Weights of a small GPT-style language model, trained from scratch on English Wikipedia.
Size: 9 layers, 61.1M parameters.
Training: a variant of Muon for these matrices, 822M tokens, 3336 steps.
Each number is 128 + 24 x the weight over its row's rms, rounded and kept within 0 to 255. Layers, rows and columns count from 0. Numbers have three digits each. The size before them is the row's rms in percent of the matrix's.

# up: layer 3 MLP up, 2048x512, rms 0.09, rows 1479-1503, columns 256-383
# down: layer 3 MLP down (transposed), 2048x512, rms 0.0899, rows 1479-1502, columns 256-383
up1479 085:078070119112157103143087090145143146145140102153106134142105143127113172132136119109111077190119169134145140122104189109133143160082110121133141109155110123112125164115139111128120139142158138111153150096114123107153132143127126098126109087130154094129120157102107096129176143152123140122137134133092134128143138141132167119061072130184124121112114141116157103118129096168125128127185
down1479 093:164158145149133138131172134126084128147124110112130131119108161180132138113134123162124167072143138112102122121082087161129120118144155126162127144148139162089112138107102152097125102123118128171155125168163126138152134103103128152097175121128124147094113115159117109121095109138150138104116156134153143143111115117176125121111120129115180108144118147073135168126100146101160134115127
up1480 096:158173087129119112148105122152116130108101117131121136108165148152134086132084168136113141143163109148122143128115086127108145183176107131124114176106092131103164171149156157103119141126122143102096150154146117116150126180128138122158107097104068085120130149103117156163188121128143055142152131107142129108113117161132144111117137148126124140129105065114112096108083172105157129135155
down1480 093:123140136093133139121117111121116165117149124121134145164125127141108109143147105095142131112128116149121151133166125163150146081143183125119145135183164126147092107123135093102117084108150094143125116074088126156094122134064148129132140149158128091094124112134127118134116110171124190089143116136129165092136160143146111132125132117113179166147112138185127106108089107155122133132138
up1481 100:104126100118148158134108135152162105130126112089146127102136130111111149126127151136139152159113173138150179130124142078096124123139144142124108106119116132108128117149183117089168146125148125105135150151165124155084117135099104125129099109151140140113096142149137113086125141129115162121101092137123121173126153106104157166085143125120100121112107133153114159115117126140129137147147
down1481 102:138134105137144128120154144131109123138125118078144151093092156106174119126130123114154136135126105132126126100131144117158094107113175090111145167144125121119142148082105128124137147142124135135084127137145137135109118101167143138135140148102132102123091104135101152170123137135148160175112140158124119139098106104137129131141130120127137118142110165093065123118096140115131169135094
up1482 093:124173072134114157133133149126100129131131170136146146169153151117104132117151083090117128126104126155143152150151147095137158100136118103110110122171154144117107087129076124152146134092095111133142077133127138126158129130130149105120128111099106086156157145076149120095114163147121160094131110108109122097104123119143136149121111142119122103140103117097136113146161139121151160117125
down1482 090:120110162099159101133092144135135137100108121097082148133134127116163125157092082130098152147102116071130115107115137143135089093116085120125143125138126116128109138154146071116153087126130157093141110158178122120109145173138134124146109129128073130128104105106119126124120116109109123129121125140158120181149163122165103098144131101096137109159140121108156124140127134124097150124101
up1483 096:075175091139109148126126121124148066146120148152112145113151113129127161173140112082130132132165112165107129111138154129132081105081098154084131124140102144142100134155147133124156175143126106119165143090158134132112125133149161115131162096150159106103124091168122135100088119120099141126129130102121098120145098127166104118115113086119124095169123155138145136161124136119122106153116
down1483 100:084165187164179136129141103093113130135159134088143114118138114158171171151101128150135120110130130141091136135141124134106132137120146151118113083145156150127127164100140165167147144130119107122133138136096082161107136166134093113143109156135142099121142122138079076120122098140123158115144102145160109120148094116120134163121118108156120136120065078132074157114115110114121150148090
up1484 101:130147104145174130151152132144077134130132117141153116101134109115150124072146160143145111122113118123109108139118095076129159111140070116112152133132120147100090142115128137163130112131188109104100136131108113154122105077105155172159140138104154127156152115130126130110111084118117116167153121165103165145142147116097135152114123158094109109148116127109127153124119138062153133115117
down1484 102:118111114150093105158114105086086096117115143148084137133101148146151149126142076171135119153075123133120134105069122138169151108113147123060134122142115141112097141138146105132137124116143104121114128152137102119137117132132118140135096154113111139124151118112150125166097143104113143108135134152141134122105123083123113140101150146124145136131108146149140118137126153118130181123141
up1485 104:155138112102136160093129060135102146095151140108171104119158145159164179157146150119138118066175136114163118142176179152158148105087153104132141083140138132136164145144140142136111102115145148120129175106140138134117152136082134130111155158162117146110150144140143117115087124127111116091139139143142126150113144159107107140101121140086139057179137107120155131160144145141149108156140
down1485 104:136164112133111147134157107138133114079124132156167143102111119154121120135151120107136105079123150146108122180135153145110155113135122147100073153136109073079109114150141153098123176092149133152149205146124119094117166126145160124164161109099174124129141152134108133115087162139079164131143109158118100108127172143109145107103134088144135109136144098156125105159119085135128121149112
up1486 116:101112142120062089122125181133178082146135122120141123090169161146120116169103123147135144110106153142120145143124133104139108111121131137163111132156141143150149153121130157122113079140086153158119101136119054111135162137105105113146172146118139099096106134111117181125129134142168114159129187147175153165136116134131132131179137115121118123093095129133101138138107112113104155117134
down1486 113:138104203165128125052123098128137114140188102120129138133139126085165141138125099154131165130108117171145132178139151119152154135161114143107162126106112111136179135172130092160132078136114153150150132115103165123099141124132120094174136122135119108117117126113129106121162098134133158138106162148126156135152117115112125098114169084105103141116115121121101133139143131100121087101115
up1487 091:122146156095094157113160109153085134098162126148110050129106107078122110129122126097068151127133120131148122173129129134150118159146120106132114104139150134147123174140142129086098109115122136118088161187127105121104167194145129162106115153124119156102104105144126126126144100100122082105121109134136139153110134112109108136119115099145111116073119104065174102120129084111160105144158
down1487 092:101106165095121124140120141118141148110132142101098111077140170146130136129124094126124159142107125079105139123121138145111105156126143126106131142114114128151110100143118123114131150145128138091141122143124143130090156166160135162139106144157112151115156144073096132152169131138118128131133104136126145091174096121117128141113120123157059151093110109153112122134129124133117129117145
up1488 097:133102105102125153117101126123145144142129109117103119140148137143121127155123178153131099127141066110118152122134172138170144171150147122132108142175115112120124133173133066144119099144115127153122099116096097148154105147109115149119108137138141141091138112101172134116142131154130124112137132190114157149144167111117161130115137071100130149150147077129123118112144161161109163109100
down1488 095:150157144155083089117138141140139146134134126120134114135142156081173140133090154091124127104167104110107116116125119113131132156153103143118145105106116119165115139121159169105147125075120153148141120133087136099169103109145098186131138127136106127100135155138057149138115154123141087068119150115088119116146129146144168118122154145153124173111121152117116150153129090140109109159145
up1489 097:132094134108172122124082134161071110148084104124132149139128127184191142082141101125144144137135137105176123094113143143152104167136115096126131119136144149087145119186159117129175132131146138142135104131127138142077108118129161123086152127105108140108153156151145114102101142106117144083101159125142151165129105153133115136119142113115138102126084120130083109103140048152144142104092
down1489 099:137111125120155151173134138159123121137149162095094116151127146148125127123127084158155126090112140111129151119127164139138102122110135108141116105053162070171108111150152101126124108098089160124115151171137117160151119078175157129132145109197156115148111138127117137082104141109111176116126147153140174142089144120148106140100136094119104092172150146096111130149085148149166126144140
up1490 091:077112119076135141153074166101130094143110142143133136164139114133087187101148140155127100156127130123140146125102131116070115116161100135132093163168154104168134117135146103111113137139129144167101150132103115126155147135137072074115150109143158146154132120079125111156121121151130124088111109105112135120113152117100120143124136115112137088124119134130167102172156159109125129141123
down1490 096:160120104143114125117179141150122108147154090083132124096135100144114129122151104136146105092143154115121144112131171109110134109131115104120168135130126148119161139133111111145136119121143092102138103115161124119111117094131156132130130142110089127147141146145182098095133135097139140123097164158150148137126105137103144087096116134113123163140097131113104156074115138125155107127129
up1491 099:153107114138149149132139114190110179121137125120144091120101110106130152135124111138133188106139123118157131101107114143141117105150169160074120111139138091128139105111131153144086090093132143128113162116145113107106131121145133125118181147104108129135068102167135138125131117137106115135148102139136082108137156116119127130135118185123120127157095108094100123153123114143081126166153
down1491 104:153132138170126114108163172086132149120160121131088152143122090143172165135164175127150148149163120091113098166119124124097103123134165108146147081134103134128125160142151108149157115160154131090157119109184137162157096149106129106091094129172123085132111117135172163130146139144135191154116105078132150165128156074094144139103130169124125137123097166107155125120126148151133154143124
up1492 104:171129161084143116139143150100149121137143139151131123146087106099136114095102098126117122141123162134133149086136099129125125151144125169125081128121068080108148112113122152120125131167120147126110138119082107125171140107119145127136129084169161131176125135137149134141147089121111110111139153148087141128140111107075137102116124105106105104110146152103102119131142098133094111123060
down1492 100:133131097114136148128119101090128150111120089115138123108107126117106151118129190107164080163103133129113127164087175130137103100160123137151130141111158160135160142115143129111144146112135109091109154155174128137144149150132170154102147137107184126119113144108147112136169117149149144108168161121113125140141150090095144135134073137112131150138152132129129144153170148094105119136160
up1493 104:137111150117147140141166097137147102135105124102137169123151142155117174101136119138137162167155203140124154130158161120120144169128100157171142114100157084128105141117134159126141124155128086102143113159191164125147135129126112098133134129086127092107091133122085151162135148124155136154138104132151123124053128109126143103124135142110133121126128129135164144088137147104144144168154
down1493 103:132126176142135149135169146133117104146156100126136136161146140078120067119150151154125125124098136134094131130112113170095138125158105139119158138155123169182156100187150139141135134141120169126127118164149139121148165125145110111123109119133141122133092137126161115119138140092140150130116131145115089139133166073140143103115167146105133122120144128127122149147135132181141082129084
up1494 097:159114126140165121149141183133112159137102129142117141085099110131185109159121114141116125156090144111128110108166134072121119163113115104146137159088152161141113136122126112127160083113182132128097135148110158108149157146157138160129146111116116101138129164118163101108134146107155141118125135125139121153131150142126131150149153158106134124119155136187087139105138131131106097058114
down1494 097:161108129151111115120123150149074132146155168139116152121125149125070135119133080088137112110100197123124095145135109114092156102094171182146107139106096147126121158137145136156129171112132140113129117130120110176068114145138094137081173147146146099155103106118131142119136136122137118157141130101122181139136110090152138138134109111165133109149106120145092124122136180145119156144124
up1495 104:130138172113188128121101113101137113092103139136141144119162113135148172138142120108117123068124116152119071115141177111138147155126129110113095143131136112151099124087124127165141128140156136108133094086091173135123090077094153122169136150127145128134160124120140106130161119123130135135103079172094113129116129120098094144142125154172083118095165084108099131121111167149113170162121
down1495 106:136163098090159160168131112084109172131101163153129146130137145115108137126100126130147098099104134103113111112136118160095125109145121102135127110147132095094131152095149142138098126152073117147125101138160107155145123107131149116147112135157117142146122104123113119153110100120138128102141151131104148086090149146135143146085093109111121110124157114163093140147110136124121131155107
up1496 099:169118150128086160105117134130135143115145102156136137152167143101127101155134109140092153102156114171124136106140157162112120128100100156140095111125150098153129116119147123140127126098119107141099141074127150109189166093135117122104139106139173110132102106147126119136150135121136114153168111144143145149155105141099077164138165117118136117090111127134133118115139088142146159127100
down1496 086:144154150120131164142146126106117174168163122125119107146157131114067121095126097130110160093087112143142123128151104157115120168164169085171138103127110136176139105124122090148117130128155102119103146087115150129163107139161116129161135157128200140096117105089116134115144153139162095119148131147151096115177137153124073155118120110114121128071112131102172115101129129089109129122114
up1497 104:102094102110121109128110098130133169103136090151165096173133118135161141134140113128097150081135125125117090106094140106112100140132096093092083137091139152118178184120172115126127145167109137132098131129149130124146121170117109140127089101121090174136119133093136163138095114132116164116107152113119149160134128135121092114140171085146120129121134129151159144099108129110084111169117
down1497 096:101104155123118167124119116112186167110148114162152163116127103109121138128147127156131146147196162131170111135118175133148153103131140118099099097154134163110138130115131103109095125114142117127154071106127112120164167164126083144126112126137119134109115141130136109124131092114098070145091103121120099176080088090148150135127123095115109161102112151114125163138092133103143124115090
up1498 100:092106128091130147177126113121120082139134112126150156114138114111138118195132122098054130155090169162107130116158103147073134131087179143114154122125167087127136123151140143105097153128096109128156132141143110120109151128124126163168176163122116160094114103152118173118121088148136145144136155126168134103171116114124161091139102148115106139128199141135108116150148102141127127132141
down1498 100:101097103109129155096144097152147135150092145144102098109154123129145114133129108119112127169110094109136138082130132084100148127107142101118078110147151072131133101112125142115088101157102138084118110138161120152114113131104127185109126096121144110137134093158107136161048148125125205127151109137128134162091158129159097150130168123125128136092127179130125152092127159137133111135114
up1499 102:127141126171123148105158131151135112138160131127139138114139134136133136112127076107160100108133088152170137129124101143142112142123134100136108122107102143155141147077138102164183105134147110114145155094115123110093148148132125115144153125135121108144159133158179116091145110129155128130099129096139082150124106138162123112129139150107135128137126119164154145127126103069144138134096
down1499 102:133166121095132114127132158094124129131124138151126136147135096102128138149099141109136080088136062126155138148112171097115136095141136158112124163134122124141083134154103126133111119114100115147107119133103176130151108163089145095149162131160094095173146147096154135088107150117137095150070117139195152078076086130106158132108141148154124137136100145150132130147149157145123143136127
up1500 100:108120106133169140158135156126102172110108107104158103167105125128108128141167143135103105153135128159128177134151123135167141111146113120121126143085124138127123114115138170130143124134138126163129135122139135147163166135133105118143114147127124151129108083152129111122117133091116149144114145165115132120125122133105121090168106119128092142101113133110159151162153073149125115126177
down1500 097:120108113165152126074154111109166109112145155124154163116091125118157112127081124105126106104164113065126129135161112146148084109123145115157157162122156165133118155093126106118129162102119133126162125140155146123139148149152171120153134181138151079151149134118135165121144151120131109149111113086108114139125115163140130137134131135155089150129129087154120139159138100148166125148132
up1501 083:126128132153122107141166181108118122158148111132169143141143127119174127159167160143169124132168081135128151125116111122096164129152100137090121144089103100084123137131135120139119155107070137136133105082122186087164135166130099118094142142147130119092137124121112093118139112172106142113079149130141090118103118169147127120136151098145158075167122092131134109102169188083130142116151
down1501 097:101136127141120096108125156145145132103100141120113139136113120154082082124102118136098122145145132092119098118135192162169104125129143108150109123150101156114117122139068145130153164155154139118106144071122111115116135130125096141098153167084139134127121141145062114130129120134131092103163120116141121076169085110151168144137104154171114139106085132155103101140091113144121137134101
up1502 097:089151124153126124116144138147164137176137169136109105143131111140105126176103134125100149153132145112124134134121153123130162086157121137106125134157074091111137124111142115132111111074162141131130128179096079156112135111136153135094091124106139133113153131141126087170145094192087105149135116109159120126150116145140099108153139121102086106148153116064146129095134104156097145149124
down1502 100:118214140107134080092148139099129148149128144134134122146100136096102155122150079132136172156106094115130107116116122150103129103111138129100127120134077134135121124097079074124133141136163131140134127162129123180067117127125127116140075110116139114120133115120158136131109100185098167083080106098161096101149158147104116120090110116106102122126136100195139107111131084133084139119150
up1503 097:148116108138145107111129095092114114114148147144154127121131200162124161128147162102135123126134135147113170150146119082122147146114127143153126128081142139077148152153160106151109083136170147146164157085091113115138119084152145129144113134115154124115145146142119137119132121143103125105142153127096145119103130091120136104142140182117125101128107149138087057121130124161161131169114